Each number is 200 + 20 x the weight over its row's rms, rounded and kept within 0 to 999. Layers, rows and columns count from 0. The size before them is the row's rms in percent of the matrix's.

# up: layer 8 MLP up, 768x384, rms 0.108, rows 742-765, columns 288-383
# down: layer 8 MLP down (transposed), 768x384, rms 0.145, rows 742-765, columns 288-383
# gate: layer 8 MLP gate, 768x384, rms 0.0982, rows 743-766, columns 288-383
up742,101,196,162,227,224,178,236,193,221,192,196,183,222,198,200,193,167,217,197,201,197,224,189,218,199,184,210,202,184,213,207,201,217,208,176,175,197,205,224,202,201,198,212,187,187,180,176,214,216,199,195,187,218,175,227,188,210,218,152,218,209,215,202,182,175,175,185,197,181,196,207,206,221,190,229,197,197,224,187,179,242,204,161,203,227,191,175,204,202,194,192,204,195,210,157,191,208
down742,100,187,165,202,159,177,186,213,192,172,207,194,168,201,198,203,192,192,213,191,206,214,204,214,184,227,178,233,228,200,202,209,236,224,191,206,235,162,200,166,211,172,202,206,187,209,192,169,249,199,172,179,207,180,237,180,210,215,216,203,202,232,191,208,205,238,201,190,176,222,178,207,217,206,178,215,180,201,165,226,210,181,198,202,180,205,228,217,201,213,218,222,239,221,192,172,162
gate743,095,219,208,195,193,166,194,226,221,210,204,205,221,220,190,180,206,188,209,197,187,215,224,209,229,231,202,190,215,231,199,204,181,222,219,211,224,234,219,186,162,185,179,181,229,222,200,212,223,188,211,215,212,175,168,221,207,184,185,234,199,210,204,213,215,204,169,180,188,207,210,225,192,197,221,185,197,207,200,218,234,197,186,243,218,189,193,219,208,194,143,208,245,187,221,163,201
up743,100,172,211,197,197,204,214,217,180,229,201,165,184,177,199,176,214,217,202,192,219,162,170,220,183,243,223,211,152,205,225,209,217,199,202,179,200,171,212,191,178,215,192,210,186,227,241,165,202,202,210,201,199,213,181,214,198,191,215,162,209,218,196,240,207,250,216,196,199,196,202,209,216,215,185,192,200,207,206,246,198,171,209,229,263,211,187,174,212,188,168,177,193,185,204,203,194
down743,098,176,191,238,181,184,174,215,212,221,182,239,160,181,154,210,204,180,178,201,179,238,197,188,196,207,157,218,216,167,186,230,220,212,206,181,205,156,247,186,193,213,191,249,189,196,215,208,194,220,179,233,213,223,206,225,193,200,213,202,207,183,219,219,209,181,217,207,231,189,228,211,181,243,176,211,196,192,223,146,179,221,217,191,191,184,208,200,168,218,205,207,219,177,226,223,200
gate744,104,158,209,204,183,231,210,191,233,169,234,194,204,182,183,179,214,216,192,173,196,150,161,183,191,238,193,229,181,229,189,202,192,211,179,207,243,220,188,191,191,197,214,204,220,147,221,188,200,201,191,178,208,236,156,217,209,207,177,246,208,230,198,196,186,226,221,206,214,189,203,238,210,233,215,182,203,223,210,210,196,236,213,242,204,182,223,196,234,182,211,180,188,202,186,170,185
up744,105,199,179,181,184,184,172,189,184,208,196,201,171,229,185,157,196,219,197,181,195,246,224,211,198,181,202,205,212,186,175,213,188,201,207,215,192,207,247,171,181,209,184,197,205,195,208,228,204,174,208,218,176,184,221,161,195,170,204,193,194,213,185,219,216,177,195,178,215,197,200,180,150,186,194,225,192,183,185,199,197,216,207,191,208,245,153,204,184,194,176,199,212,196,241,197,184
down744,101,198,177,214,229,180,198,218,163,231,200,219,182,201,176,166,207,200,237,211,185,211,230,167,153,155,211,179,208,179,211,195,251,228,202,202,177,180,188,252,136,194,190,196,189,232,227,196,212,163,189,223,211,216,215,195,216,234,206,208,219,155,187,207,219,190,226,217,215,245,197,208,220,211,214,213,194,193,188,209,242,230,160,205,210,162,212,182,224,214,202,202,192,183,203,212,246
gate745,101,223,199,190,202,199,226,198,199,180,219,146,225,170,172,198,180,183,219,194,188,223,205,188,199,197,200,237,190,175,188,210,194,203,179,179,188,203,184,237,217,170,214,191,219,177,183,182,190,234,201,226,182,195,223,156,202,212,184,178,173,214,187,227,186,215,240,171,219,167,201,185,188,194,193,197,194,203,233,220,170,211,213,207,198,204,179,212,192,167,199,149,189,184,238,145,185
up745,099,206,195,183,162,187,187,191,201,209,177,219,172,212,202,195,204,183,208,191,234,184,203,222,222,209,189,221,186,223,210,159,190,205,229,260,224,215,198,211,206,185,197,174,205,198,176,212,211,178,202,183,167,208,169,176,205,201,193,232,168,184,202,225,198,188,217,185,206,212,149,259,229,213,207,184,211,191,197,202,187,203,238,235,160,240,180,184,219,213,212,237,178,203,207,208,207
down745,102,193,192,217,207,180,196,160,222,227,192,167,240,170,188,161,177,204,228,237,187,177,215,226,199,216,177,205,200,209,190,207,224,184,209,210,176,225,219,176,171,197,177,240,162,177,216,216,180,206,216,167,183,213,216,193,193,216,213,235,214,210,194,197,224,188,178,189,192,184,152,204,186,198,221,207,173,198,176,227,187,187,212,181,188,168,221,200,199,209,208,209,203,202,216,223,182
gate746,100,193,213,202,199,203,188,178,191,186,198,212,231,235,194,156,218,189,191,227,228,216,209,227,182,214,207,213,161,191,194,226,207,180,201,171,210,192,200,196,225,199,208,203,174,181,171,182,209,189,195,193,159,202,218,202,174,209,207,219,212,181,219,198,202,225,203,199,202,181,193,187,191,200,194,173,220,249,178,233,212,180,205,205,198,211,186,189,214,205,230,211,211,200,188,227,193
up746,100,214,246,192,226,207,202,200,191,195,219,181,203,189,186,206,217,231,219,197,174,186,192,206,220,225,252,239,170,221,196,221,200,228,196,216,242,190,207,228,216,175,173,205,175,179,163,196,181,195,176,198,205,197,135,170,198,219,189,179,195,213,160,175,174,195,202,193,200,213,189,223,201,199,182,210,213,135,242,167,196,215,190,197,196,183,198,211,217,193,235,173,192,201,166,204,204
down746,102,210,206,193,183,202,192,183,175,176,201,216,222,180,221,184,206,176,189,200,186,204,243,190,234,206,238,179,198,203,244,186,200,184,216,189,237,143,213,196,207,190,201,210,170,175,213,201,152,200,200,163,181,185,203,185,187,234,159,174,186,164,181,182,195,194,242,219,196,232,161,213,224,200,179,211,198,192,192,181,181,184,185,165,178,186,202,192,223,198,209,152,187,199,232,193,228
gate747,097,241,197,198,214,175,188,222,181,194,224,151,164,217,170,204,182,211,216,185,196,185,186,223,203,173,173,179,170,198,182,173,162,200,202,188,199,179,198,221,195,194,257,194,195,220,203,208,214,200,200,201,210,222,222,203,167,211,223,189,238,214,215,180,159,188,230,190,203,173,216,205,172,161,141,176,180,188,181,189,209,203,185,217,175,198,189,193,247,182,193,208,203,207,213,179,169
up747,095,183,215,202,210,225,243,199,222,193,185,190,181,213,176,191,181,193,141,196,190,202,204,200,211,185,233,213,206,202,186,240,220,209,221,196,205,207,168,168,244,191,198,194,237,171,195,170,233,223,212,173,202,209,222,193,230,188,210,168,190,218,175,186,162,165,226,235,208,193,206,199,231,225,184,182,179,203,202,202,208,172,214,168,177,196,208,263,171,203,209,218,194,214,215,200,201
down747,094,190,192,176,168,206,217,208,190,230,184,191,241,173,153,195,187,216,226,224,182,205,194,228,244,197,183,185,190,222,187,206,211,196,229,213,195,234,164,167,187,191,220,190,196,198,184,201,182,183,187,206,199,179,189,175,224,182,209,199,194,189,195,203,188,225,194,177,182,206,187,182,206,200,225,179,201,228,217,188,196,230,195,182,231,196,193,161,181,244,182,193,179,199,164,212,237
gate748,104,169,211,207,201,213,199,188,206,207,217,166,170,194,204,219,205,249,200,219,188,191,176,209,210,192,215,207,226,187,152,195,168,220,174,167,175,169,195,201,210,213,206,196,177,183,215,182,202,230,218,179,169,194,217,155,198,230,231,199,214,172,222,171,170,191,190,180,207,214,204,191,229,203,218,217,226,243,200,164,179,191,213,198,202,202,215,225,207,160,225,202,205,224,174,173,169
up748,103,248,246,179,205,158,195,214,184,183,180,177,207,192,218,212,196,183,187,207,160,176,246,207,209,241,208,174,217,163,170,188,195,233,210,197,219,185,187,196,211,199,226,206,176,194,204,218,221,186,221,185,204,203,194,231,209,242,178,173,201,200,221,198,217,171,210,174,174,192,226,237,195,219,226,198,198,240,201,195,238,186,203,195,192,202,188,241,209,193,196,198,226,225,195,194,205
down748,101,186,177,221,209,185,198,210,214,188,188,196,224,180,205,218,175,227,211,194,211,243,205,212,225,205,208,197,166,179,196,181,212,179,199,217,184,270,191,209,209,196,214,202,242,191,190,193,166,189,184,215,180,231,192,179,190,215,231,217,165,180,197,191,167,192,216,253,205,190,194,170,205,188,192,201,225,188,176,200,172,202,182,206,211,221,208,227,235,169,213,195,184,201,198,227,181
gate749,091,146,201,197,220,237,193,208,186,183,184,214,195,202,198,192,172,209,182,236,184,226,214,218,216,254,220,214,191,212,177,204,220,206,199,209,190,171,214,218,208,209,169,210,205,190,205,167,197,187,210,203,208,189,185,219,194,206,176,197,215,209,212,223,211,212,208,212,199,203,191,207,195,156,193,197,212,176,174,190,218,197,217,185,164,215,222,197,203,178,223,213,200,196,186,188,188
up749,096,231,175,250,199,206,196,195,216,181,213,214,211,177,229,181,218,167,176,197,202,182,212,208,215,170,200,186,194,226,190,223,231,205,184,214,189,211,208,227,174,200,195,219,192,181,184,195,241,169,206,204,213,180,229,182,205,210,179,178,195,201,225,206,216,212,211,175,204,182,174,197,196,198,205,181,202,187,217,193,203,228,188,213,182,167,217,178,225,178,201,177,214,197,220,192,171
down749,103,163,195,218,235,221,208,193,259,211,181,194,180,225,217,184,197,194,232,195,188,174,190,158,207,207,198,204,191,199,192,210,174,196,179,214,198,224,223,187,163,205,191,192,224,207,190,212,170,205,231,156,176,205,202,218,225,215,175,202,209,203,205,212,190,199,203,234,188,202,192,203,228,180,200,185,186,207,205,186,219,231,198,189,204,188,187,191,177,205,166,215,195,180,223,231,201
gate750,098,189,191,202,194,222,187,195,210,179,159,167,190,206,194,168,224,206,215,226,188,219,204,202,234,195,214,171,173,204,229,211,193,215,230,219,192,178,234,204,186,176,218,204,196,190,207,181,203,181,220,227,189,180,183,237,202,216,196,216,175,222,239,205,172,192,216,165,198,209,200,212,185,190,202,202,173,225,175,202,207,223,195,175,190,220,188,180,212,208,190,208,143,183,219,197,183
up750,100,232,199,181,177,225,205,194,202,225,222,213,194,202,242,172,249,198,182,156,180,199,205,208,188,215,209,193,230,176,187,227,207,191,207,167,171,227,197,173,223,220,233,197,202,215,160,199,171,203,160,214,220,204,230,224,197,171,208,220,194,200,222,201,190,190,223,197,173,222,203,173,209,212,177,157,193,218,178,226,211,209,213,246,206,244,175,168,224,204,175,245,151,209,226,184,175
down750,101,184,206,219,211,173,182,205,235,227,188,158,219,226,165,218,228,218,191,196,195,198,193,219,209,172,213,196,180,208,185,189,202,187,154,211,194,231,176,224,178,173,204,185,175,193,198,166,174,178,197,191,231,204,177,155,210,188,190,198,200,189,174,176,181,185,202,223,213,235,246,207,193,186,184,216,202,243,218,183,205,202,178,161,158,242,227,212,232,198,210,179,194,191,205,212,216
gate751,100,183,206,194,194,202,200,166,217,220,192,220,166,199,194,219,207,195,173,150,171,198,176,182,202,194,204,199,188,195,203,221,190,202,190,185,186,221,204,213,202,203,216,201,214,203,182,207,191,229,205,224,209,224,169,204,210,204,199,175,187,185,211,196,205,206,203,199,229,178,196,192,226,212,199,210,209,201,211,178,218,222,215,184,169,184,214,195,203,203,159,184,158,217,244,181,163
up751,103,189,186,209,152,166,216,185,173,213,217,179,205,180,179,188,206,197,183,187,200,166,169,151,217,221,229,192,166,196,206,200,225,187,211,223,199,195,213,171,236,175,215,220,188,184,243,172,202,228,174,203,205,164,200,216,188,187,186,206,172,198,204,195,203,228,212,227,173,208,201,202,214,167,188,210,199,176,213,164,195,192,164,222,196,201,224,178,187,218,213,248,229,207,198,222,186
down751,101,178,222,206,225,181,181,194,214,216,198,226,170,197,231,224,216,197,186,195,189,228,195,226,188,207,203,213,184,183,183,194,227,175,222,173,234,194,185,209,191,178,246,179,206,181,217,216,190,200,211,188,203,205,191,206,232,215,198,210,221,219,196,209,207,216,200,202,218,195,206,175,166,187,196,201,226,211,198,214,191,224,229,175,203,223,198,178,207,182,183,201,185,257,224,216,217
gate752,098,193,195,224,191,196,202,188,165,171,209,215,179,217,218,194,211,213,189,164,229,214,208,199,172,233,206,184,196,191,163,205,193,207,211,162,204,259,192,212,190,225,184,193,201,204,211,172,202,196,191,199,168,192,197,176,204,157,202,194,205,168,181,226,178,195,222,164,192,192,212,186,195,202,170,235,185,210,217,190,228,198,222,196,178,169,209,225,196,231,193,210,191,198,239,216,192
up752,100,208,243,195,203,209,181,163,180,153,216,209,231,207,196,193,220,213,188,178,215,188,200,203,211,219,190,220,182,190,217,224,235,195,189,187,205,229,187,201,207,233,184,235,192,216,219,174,181,234,192,198,193,192,172,209,194,215,229,186,198,215,161,202,187,204,185,221,205,213,160,193,183,221,187,204,237,187,195,224,184,201,165,155,186,203,200,218,193,183,218,209,176,229,177,188,197
down752,099,198,198,224,220,219,190,223,190,223,217,188,194,192,191,186,204,191,188,194,177,197,207,217,204,203,171,184,177,229,188,199,198,196,217,195,177,185,213,201,215,215,189,188,236,192,182,185,201,155,196,162,217,223,219,191,243,181,190,200,230,207,213,157,185,215,204,162,228,177,227,209,192,170,199,202,222,217,200,174,200,194,184,200,190,190,223,167,173,221,191,197,187,167,199,194,226
gate753,093,192,195,165,235,228,210,193,228,203,209,195,235,238,182,189,219,250,231,200,192,225,199,173,187,231,187,201,183,244,199,209,187,249,210,189,247,150,201,221,182,250,181,186,190,190,219,210,216,194,210,198,188,220,198,198,227,198,166,167,208,208,179,188,196,188,220,217,227,185,197,213,187,186,159,233,183,207,179,204,205,177,179,186,213,211,187,198,184,188,181,196,213,197,185,196,219
up753,097,171,221,251,199,199,166,218,198,241,209,179,203,233,202,210,195,202,211,178,195,194,205,230,215,205,205,214,169,218,186,213,193,193,198,213,243,159,210,208,174,235,237,213,219,203,193,219,182,232,172,180,179,197,194,167,215,202,193,205,197,197,201,228,198,189,206,205,234,212,232,176,174,204,172,237,211,167,174,197,232,205,209,206,179,213,220,185,197,182,197,183,196,199,236,192,184
down753,092,195,198,204,195,194,232,184,209,205,214,180,208,191,183,212,215,177,194,174,197,216,201,184,223,226,216,220,218,232,217,220,192,201,174,187,203,85,168,191,237,225,237,191,184,177,234,182,197,202,176,208,186,169,201,209,255,219,174,202,184,206,229,199,177,206,189,186,213,149,203,201,182,176,199,215,204,191,227,157,207,180,230,160,185,223,204,220,188,201,213,171,211,214,225,211,233
gate754,102,174,214,188,137,199,192,209,199,213,195,207,205,209,205,192,170,191,175,193,195,184,196,189,171,196,184,209,182,184,202,150,231,191,161,185,191,204,198,191,229,227,189,208,148,185,188,174,206,248,188,148,210,224,186,191,199,178,183,195,206,223,179,254,201,187,209,210,156,203,205,205,199,212,257,209,205,156,185,244,190,180,184,210,220,195,229,192,191,211,201,196,207,213,186,227,212
up754,106,180,238,192,214,195,209,183,182,149,171,201,227,196,158,209,198,162,205,195,163,219,193,204,241,202,205,205,200,192,212,218,204,216,217,181,227,215,226,203,215,171,195,239,187,189,216,218,188,195,224,197,163,215,210,225,219,199,196,190,197,173,207,187,239,249,168,204,225,206,223,194,212,212,209,198,205,197,208,216,202,229,175,217,221,189,196,229,173,209,233,214,206,205,218,215,207
down754,103,239,198,158,163,200,205,187,209,189,216,195,175,191,203,195,198,195,182,193,207,224,195,207,188,209,210,195,224,221,200,176,213,192,207,147,169,216,204,202,188,247,231,189,196,207,197,197,241,231,182,191,205,194,225,235,212,160,215,197,231,242,203,210,208,208,164,233,212,202,187,187,205,207,184,212,183,210,202,178,172,196,151,256,222,205,193,187,193,185,193,228,167,221,198,214,209
gate755,091,190,221,215,186,208,219,197,191,221,181,139,223,206,211,182,213,200,216,217,203,205,252,186,217,173,203,215,177,223,197,206,226,222,177,209,209,200,214,224,202,204,216,189,221,217,173,190,195,180,203,164,203,212,204,199,212,200,186,188,173,201,206,180,188,200,171,208,207,236,203,238,216,202,196,220,200,187,223,229,197,170,178,192,218,190,189,227,212,238,224,218,180,214,180,204,206
up755,096,179,218,198,211,189,210,221,214,186,187,197,193,215,204,205,154,210,189,203,198,178,207,219,205,221,218,213,190,205,196,240,240,195,191,165,179,220,201,219,186,218,184,189,185,208,197,190,199,149,211,168,199,210,148,205,181,157,188,200,226,227,218,204,200,173,171,194,187,211,195,174,199,176,209,199,196,153,211,193,207,218,192,228,203,191,225,159,191,189,217,207,185,183,217,199,198
down755,100,180,203,215,202,206,210,212,167,188,181,228,194,183,186,172,206,228,173,177,188,188,177,203,207,194,189,202,192,180,223,186,223,213,207,195,203,192,208,185,173,205,214,194,175,195,167,216,196,197,186,221,154,191,188,176,195,183,210,204,204,221,177,211,203,181,183,178,197,234,213,192,197,207,179,193,176,257,229,247,176,185,189,191,192,207,209,222,194,188,201,198,198,206,219,197,219
gate756,104,191,199,186,245,190,209,206,230,195,211,171,206,215,177,243,191,207,192,221,218,152,199,231,199,163,212,204,156,210,188,247,198,189,218,200,203,194,191,212,190,226,214,220,230,255,185,223,173,211,146,220,199,190,242,203,176,208,206,188,210,157,219,221,184,209,198,202,130,191,216,226,211,218,161,191,187,190,205,241,209,226,203,201,219,211,187,180,207,194,206,214,188,202,216,186,191
up756,097,158,215,203,195,205,170,167,209,217,227,206,219,199,189,199,173,179,211,200,211,212,175,184,186,194,204,185,216,162,172,187,167,229,213,193,186,202,196,207,187,208,215,192,226,170,166,166,212,176,209,214,186,181,197,214,180,194,199,190,155,201,133,168,216,172,184,212,214,173,157,207,220,178,205,198,169,208,199,185,211,161,232,224,183,203,228,177,193,230,202,206,198,194,211,223,175
down756,101,205,219,247,234,200,201,179,177,170,189,199,219,203,175,220,234,191,206,223,195,205,216,211,189,201,211,188,185,214,217,241,222,194,203,201,212,182,177,184,201,190,208,217,210,210,193,193,219,207,210,225,223,218,180,208,190,178,197,200,190,226,199,216,192,209,206,205,221,199,190,196,216,184,234,202,186,223,183,168,229,215,221,172,220,193,192,203,217,161,197,215,202,214,211,183,194
gate757,103,223,189,221,227,218,201,191,256,170,194,194,202,190,185,180,166,210,222,199,189,200,183,190,185,201,176,211,168,193,250,174,157,223,220,205,189,215,233,173,195,170,220,219,154,194,154,215,235,183,192,177,182,222,216,181,189,227,217,210,192,180,204,221,202,203,189,172,176,203,218,224,171,181,190,197,170,186,204,206,192,206,176,226,201,212,176,173,188,218,192,206,216,226,191,160,245
up757,100,186,222,189,204,197,223,191,195,179,198,205,199,229,217,203,216,239,200,174,217,203,204,210,184,178,217,168,181,219,201,204,268,217,196,231,219,185,203,232,209,175,201,202,224,229,216,176,169,198,211,197,206,159,207,187,187,194,207,171,207,226,210,200,183,175,172,220,184,203,199,162,212,215,210,180,227,218,164,152,206,204,216,147,188,224,219,217,246,259,211,220,189,217,203,216,215
down757,100,193,195,193,208,192,190,230,207,189,181,192,210,185,216,196,192,204,184,196,191,183,173,230,198,183,204,211,180,217,225,216,227,214,177,218,225,187,203,181,180,153,181,180,248,184,177,194,219,191,183,177,184,197,225,196,192,225,212,195,204,221,213,205,210,205,189,187,209,193,195,184,203,197,179,193,222,193,226,174,164,192,188,193,203,203,170,198,189,217,176,206,157,194,195,192,215
gate758,106,227,236,208,178,182,197,229,210,186,217,212,182,187,203,157,217,224,189,224,213,218,217,211,188,216,210,196,199,202,204,206,246,214,193,179,184,232,200,219,211,164,190,204,174,226,212,194,205,184,166,212,210,203,221,204,191,210,201,180,205,196,231,185,172,232,190,217,230,210,196,196,200,196,176,205,210,197,191,193,226,242,174,198,210,207,213,197,181,204,209,206,173,221,192,228,180
up758,101,208,190,197,199,239,185,187,214,176,237,204,190,218,223,203,179,179,185,208,162,195,202,187,217,222,199,189,244,226,213,212,178,226,226,235,206,215,201,162,194,215,188,234,205,190,174,208,196,229,240,191,184,199,177,186,219,168,209,205,158,223,230,197,191,201,182,202,212,199,205,150,203,168,200,233,211,230,190,186,223,234,221,197,227,220,185,203,225,204,221,211,199,193,203,182,174
down758,101,218,207,207,193,171,204,192,163,177,167,220,173,219,212,192,181,212,173,186,181,208,217,217,191,208,190,224,189,191,199,167,215,192,214,214,200,244,174,196,185,208,207,176,204,219,188,216,207,221,202,220,213,232,196,232,189,188,173,220,194,186,204,175,247,206,190,193,187,202,162,224,239,173,239,208,193,201,214,187,210,232,193,172,184,199,231,219,222,155,203,179,178,156,202,195,186
gate759,105,171,222,185,206,209,228,222,190,206,214,193,192,232,160,198,190,195,182,238,192,160,204,199,185,226,164,208,194,185,187,187,210,201,208,202,208,208,239,194,189,196,209,183,195,162,191,219,184,225,199,183,199,231,180,216,185,193,215,188,211,178,203,182,223,214,221,160,162,182,212,203,205,173,209,189,198,173,170,187,176,177,203,189,189,191,206,240,201,205,174,218,184,216,197,165,208
up759,105,200,236,176,191,241,216,179,259,185,223,213,224,181,165,199,194,166,180,186,192,218,196,206,186,200,206,186,191,173,181,240,172,189,198,216,192,232,205,234,225,192,209,225,158,250,212,188,202,245,192,204,198,165,188,194,229,194,208,208,165,187,179,190,210,255,202,228,186,215,209,180,204,191,200,183,193,191,200,222,193,226,228,196,162,171,207,224,183,204,193,179,195,168,184,185,197
down759,101,182,206,216,192,199,198,170,182,209,207,205,205,201,198,234,192,240,188,182,209,200,187,179,198,229,192,196,224,210,202,167,221,222,186,206,179,144,211,205,235,203,218,238,210,227,207,218,229,220,184,217,202,212,205,224,214,191,187,205,167,202,190,221,183,209,184,226,145,194,181,192,193,183,189,251,209,213,199,234,226,197,200,208,238,214,195,199,197,190,211,163,209,176,204,176,161
gate760,108,216,184,181,237,201,217,221,184,198,184,207,189,177,209,157,187,201,205,225,199,227,184,205,204,205,148,241,187,203,222,207,187,242,185,194,193,219,235,220,170,203,232,201,179,241,195,206,210,242,192,239,202,197,197,213,205,162,205,191,189,170,201,182,212,183,188,178,201,159,181,173,193,202,214,194,213,214,200,189,177,200,207,217,187,213,246,225,196,220,181,199,142,196,213,203,214
up760,106,184,206,209,231,235,198,245,232,177,157,189,243,203,184,196,210,221,221,195,213,189,193,191,208,177,198,221,190,205,197,162,203,200,225,165,203,186,194,206,229,215,182,160,191,209,170,212,188,220,208,202,210,175,197,199,203,212,212,148,215,215,205,220,198,190,167,209,199,181,164,217,183,217,220,143,178,184,168,212,224,246,194,214,213,191,191,239,185,206,181,212,231,216,181,181,230
down760,104,206,203,208,200,177,191,185,211,206,216,185,217,200,230,212,209,182,182,199,206,190,181,187,205,211,180,164,185,196,207,162,177,171,231,170,208,158,191,224,210,228,231,205,210,188,154,201,182,197,192,197,181,205,197,217,231,222,228,198,212,192,173,199,215,170,183,209,183,210,210,222,222,202,221,202,203,196,193,175,201,209,201,204,196,180,178,178,202,187,203,214,188,190,228,226,186
gate761,099,183,199,208,168,188,201,196,188,215,187,174,203,227,227,191,205,192,195,241,199,192,185,196,204,216,215,213,209,185,216,194,176,190,189,163,203,168,163,214,178,208,234,183,217,199,203,230,187,186,177,209,182,169,172,190,221,195,206,202,190,175,213,212,192,205,205,198,223,214,164,185,210,196,210,218,236,238,181,165,199,227,234,219,193,186,199,183,222,207,171,203,201,192,216,199,220
up761,095,211,222,199,202,202,202,193,171,213,223,147,192,215,198,191,192,182,228,219,180,160,208,187,192,213,215,222,188,198,164,199,212,212,158,196,220,210,202,199,237,202,196,217,198,227,192,215,199,178,165,204,191,212,222,227,203,189,212,178,197,195,202,156,182,147,187,165,220,202,168,195,169,191,149,231,195,189,184,188,228,179,150,191,198,223,200,170,196,219,216,217,201,168,164,175,202
down761,097,175,188,235,167,211,209,196,214,231,178,198,251,209,215,210,208,206,217,191,171,186,169,183,231,179,183,205,219,220,219,221,186,212,205,179,178,162,208,190,225,172,216,181,163,159,175,202,217,193,186,226,199,192,184,198,189,234,265,207,186,192,191,157,203,202,176,179,204,191,186,224,208,205,180,205,176,194,185,170,163,196,185,234,182,217,224,195,202,225,189,197,191,188,232,187,194
gate762,107,204,196,190,239,198,213,185,224,208,156,201,235,236,175,210,201,192,180,166,208,188,217,197,218,198,232,190,202,198,210,185,201,210,182,173,204,196,184,183,192,200,214,208,168,185,202,230,175,227,196,192,194,211,203,209,183,167,179,195,221,194,241,230,197,242,180,191,219,190,215,167,212,208,207,210,187,203,187,217,215,156,215,245,186,162,182,166,177,194,184,183,222,200,187,218,189
up762,103,239,233,201,193,215,186,223,223,204,207,235,195,198,180,194,187,163,195,197,177,195,205,202,194,187,173,206,232,228,205,210,209,165,235,168,202,192,216,198,204,172,205,206,204,175,202,207,226,238,162,162,238,191,223,215,183,192,206,193,194,221,228,224,228,243,199,217,187,207,208,222,194,214,186,232,195,187,166,180,211,189,230,174,206,195,224,151,221,212,211,136,185,199,207,202,233
down762,104,221,181,228,226,245,227,205,233,202,212,207,216,203,162,219,180,219,209,183,220,228,216,201,206,187,156,200,199,198,188,189,173,227,235,201,167,181,204,203,210,242,192,232,189,198,173,165,186,206,201,205,185,217,213,237,171,237,182,212,205,218,243,202,191,185,212,187,185,174,193,195,210,202,209,195,176,193,196,177,197,213,192,204,173,182,161,212,187,197,199,239,202,214,182,225,183
gate763,107,173,224,206,225,159,192,199,183,221,207,223,197,222,193,211,210,255,187,220,161,217,199,220,200,225,220,244,217,216,161,196,221,191,189,213,178,193,199,211,178,199,166,203,160,188,201,194,237,197,208,211,185,177,153,193,158,189,206,209,201,199,211,239,201,212,199,220,190,246,218,198,198,204,194,177,214,185,200,195,197,164,207,202,189,213,206,185,217,170,214,203,187,186,233,219,208
up763,106,205,198,190,228,220,199,227,192,201,184,188,200,173,208,149,193,215,174,200,178,154,198,222,206,214,226,199,212,192,216,217,183,209,223,206,201,181,191,206,195,208,182,162,197,213,220,221,234,218,217,204,210,227,220,241,219,189,186,212,206,230,191,182,191,233,156,215,220,182,197,188,190,156,198,142,181,207,192,166,197,247,212,178,174,207,205,216,219,223,224,192,211,228,187,181,178
down763,105,221,200,207,235,189,208,198,207,222,171,205,195,207,213,176,190,208,256,184,176,170,198,175,236,207,198,191,210,199,203,226,190,228,222,203,188,190,218,218,180,211,183,247,194,205,180,194,222,191,184,202,196,185,214,222,177,209,198,148,216,216,228,179,181,180,221,203,168,185,203,177,195,214,173,175,173,184,164,163,187,214,178,197,209,219,205,223,231,185,221,235,192,210,178,195,200
gate764,103,218,208,187,162,212,203,188,143,189,187,182,191,245,181,194,235,219,188,183,229,198,233,183,193,222,208,206,188,192,219,208,178,194,249,167,209,235,224,213,197,235,212,190,172,179,187,187,201,167,217,225,228,197,206,190,177,216,222,191,191,168,224,208,185,215,175,187,210,195,223,195,195,217,205,174,203,213,205,172,168,219,213,217,227,172,215,176,175,216,195,198,201,214,233,178,222
up764,103,206,181,224,177,195,137,222,176,166,213,225,191,190,174,199,201,225,183,186,217,205,171,218,203,176,199,168,196,213,201,215,193,177,190,192,182,200,197,195,205,168,219,202,231,203,194,217,189,213,175,223,180,212,208,202,198,189,221,210,195,205,220,205,224,259,175,199,191,188,202,176,181,209,204,202,170,200,208,210,187,222,210,213,222,211,216,223,216,158,210,235,181,212,207,206,225
down764,100,213,177,211,206,199,163,197,247,197,225,200,231,226,219,192,218,213,220,207,182,208,218,207,186,203,182,168,217,181,203,249,229,204,190,222,215,206,223,169,191,179,213,188,198,225,189,202,199,187,191,182,183,166,193,191,210,172,159,192,185,202,232,189,173,221,213,189,179,170,204,163,204,175,178,203,200,182,189,195,215,200,241,227,200,226,169,193,192,182,183,191,179,155,230,178,163
gate765,097,172,208,210,191,173,218,164,208,216,146,208,216,219,220,194,193,222,203,199,202,185,194,203,197,196,227,206,170,191,209,194,233,189,213,229,216,199,226,206,195,172,238,204,233,193,208,181,196,203,173,177,180,171,189,193,220,158,184,199,202,201,181,215,199,161,196,211,193,255,205,193,204,218,207,197,221,158,199,182,205,205,193,179,168,206,206,198,219,196,222,243,190,196,235,223,173
up765,098,176,204,180,180,183,215,226,219,198,183,217,208,202,256,181,196,191,191,211,200,182,174,187,230,179,198,225,194,185,197,199,216,194,215,199,179,238,181,202,211,217,187,168,232,187,192,197,201,227,193,155,188,206,222,189,204,189,186,176,165,221,217,212,186,221,188,199,171,182,172,194,220,199,165,168,176,193,227,173,220,191,209,184,181,150,226,180,211,198,225,244,203,224,228,193,219
down765,093,212,211,208,181,210,231,227,198,204,196,209,200,172,190,218,210,218,247,233,223,200,187,229,151,178,203,166,218,167,198,242,173,201,176,185,213,144,194,206,192,185,198,239,197,196,190,222,231,223,216,233,202,205,189,170,250,226,192,214,165,204,206,208,215,213,204,179,175,194,168,216,224,202,223,245,204,181,176,171,190,198,185,221,233,219,197,207,205,208,227,215,202,199,181,179,226
gate766,104,150,238,197,226,175,217,223,180,204,204,225,225,207,196,193,195,182,231,220,227,201,198,180,200,200,192,215,217,202,178,188,223,209,197,217,204,223,173,194,202,192,189,153,186,249,185,192,201,198,186,192,193,191,204,192,185,216,187,169,174,191,239,201,189,200,184,223,226,182,202,171,191,222,185,219,162,235,228,197,190,160,180,211,238,221,215,160,161,184,213,190,216,216,189,215,203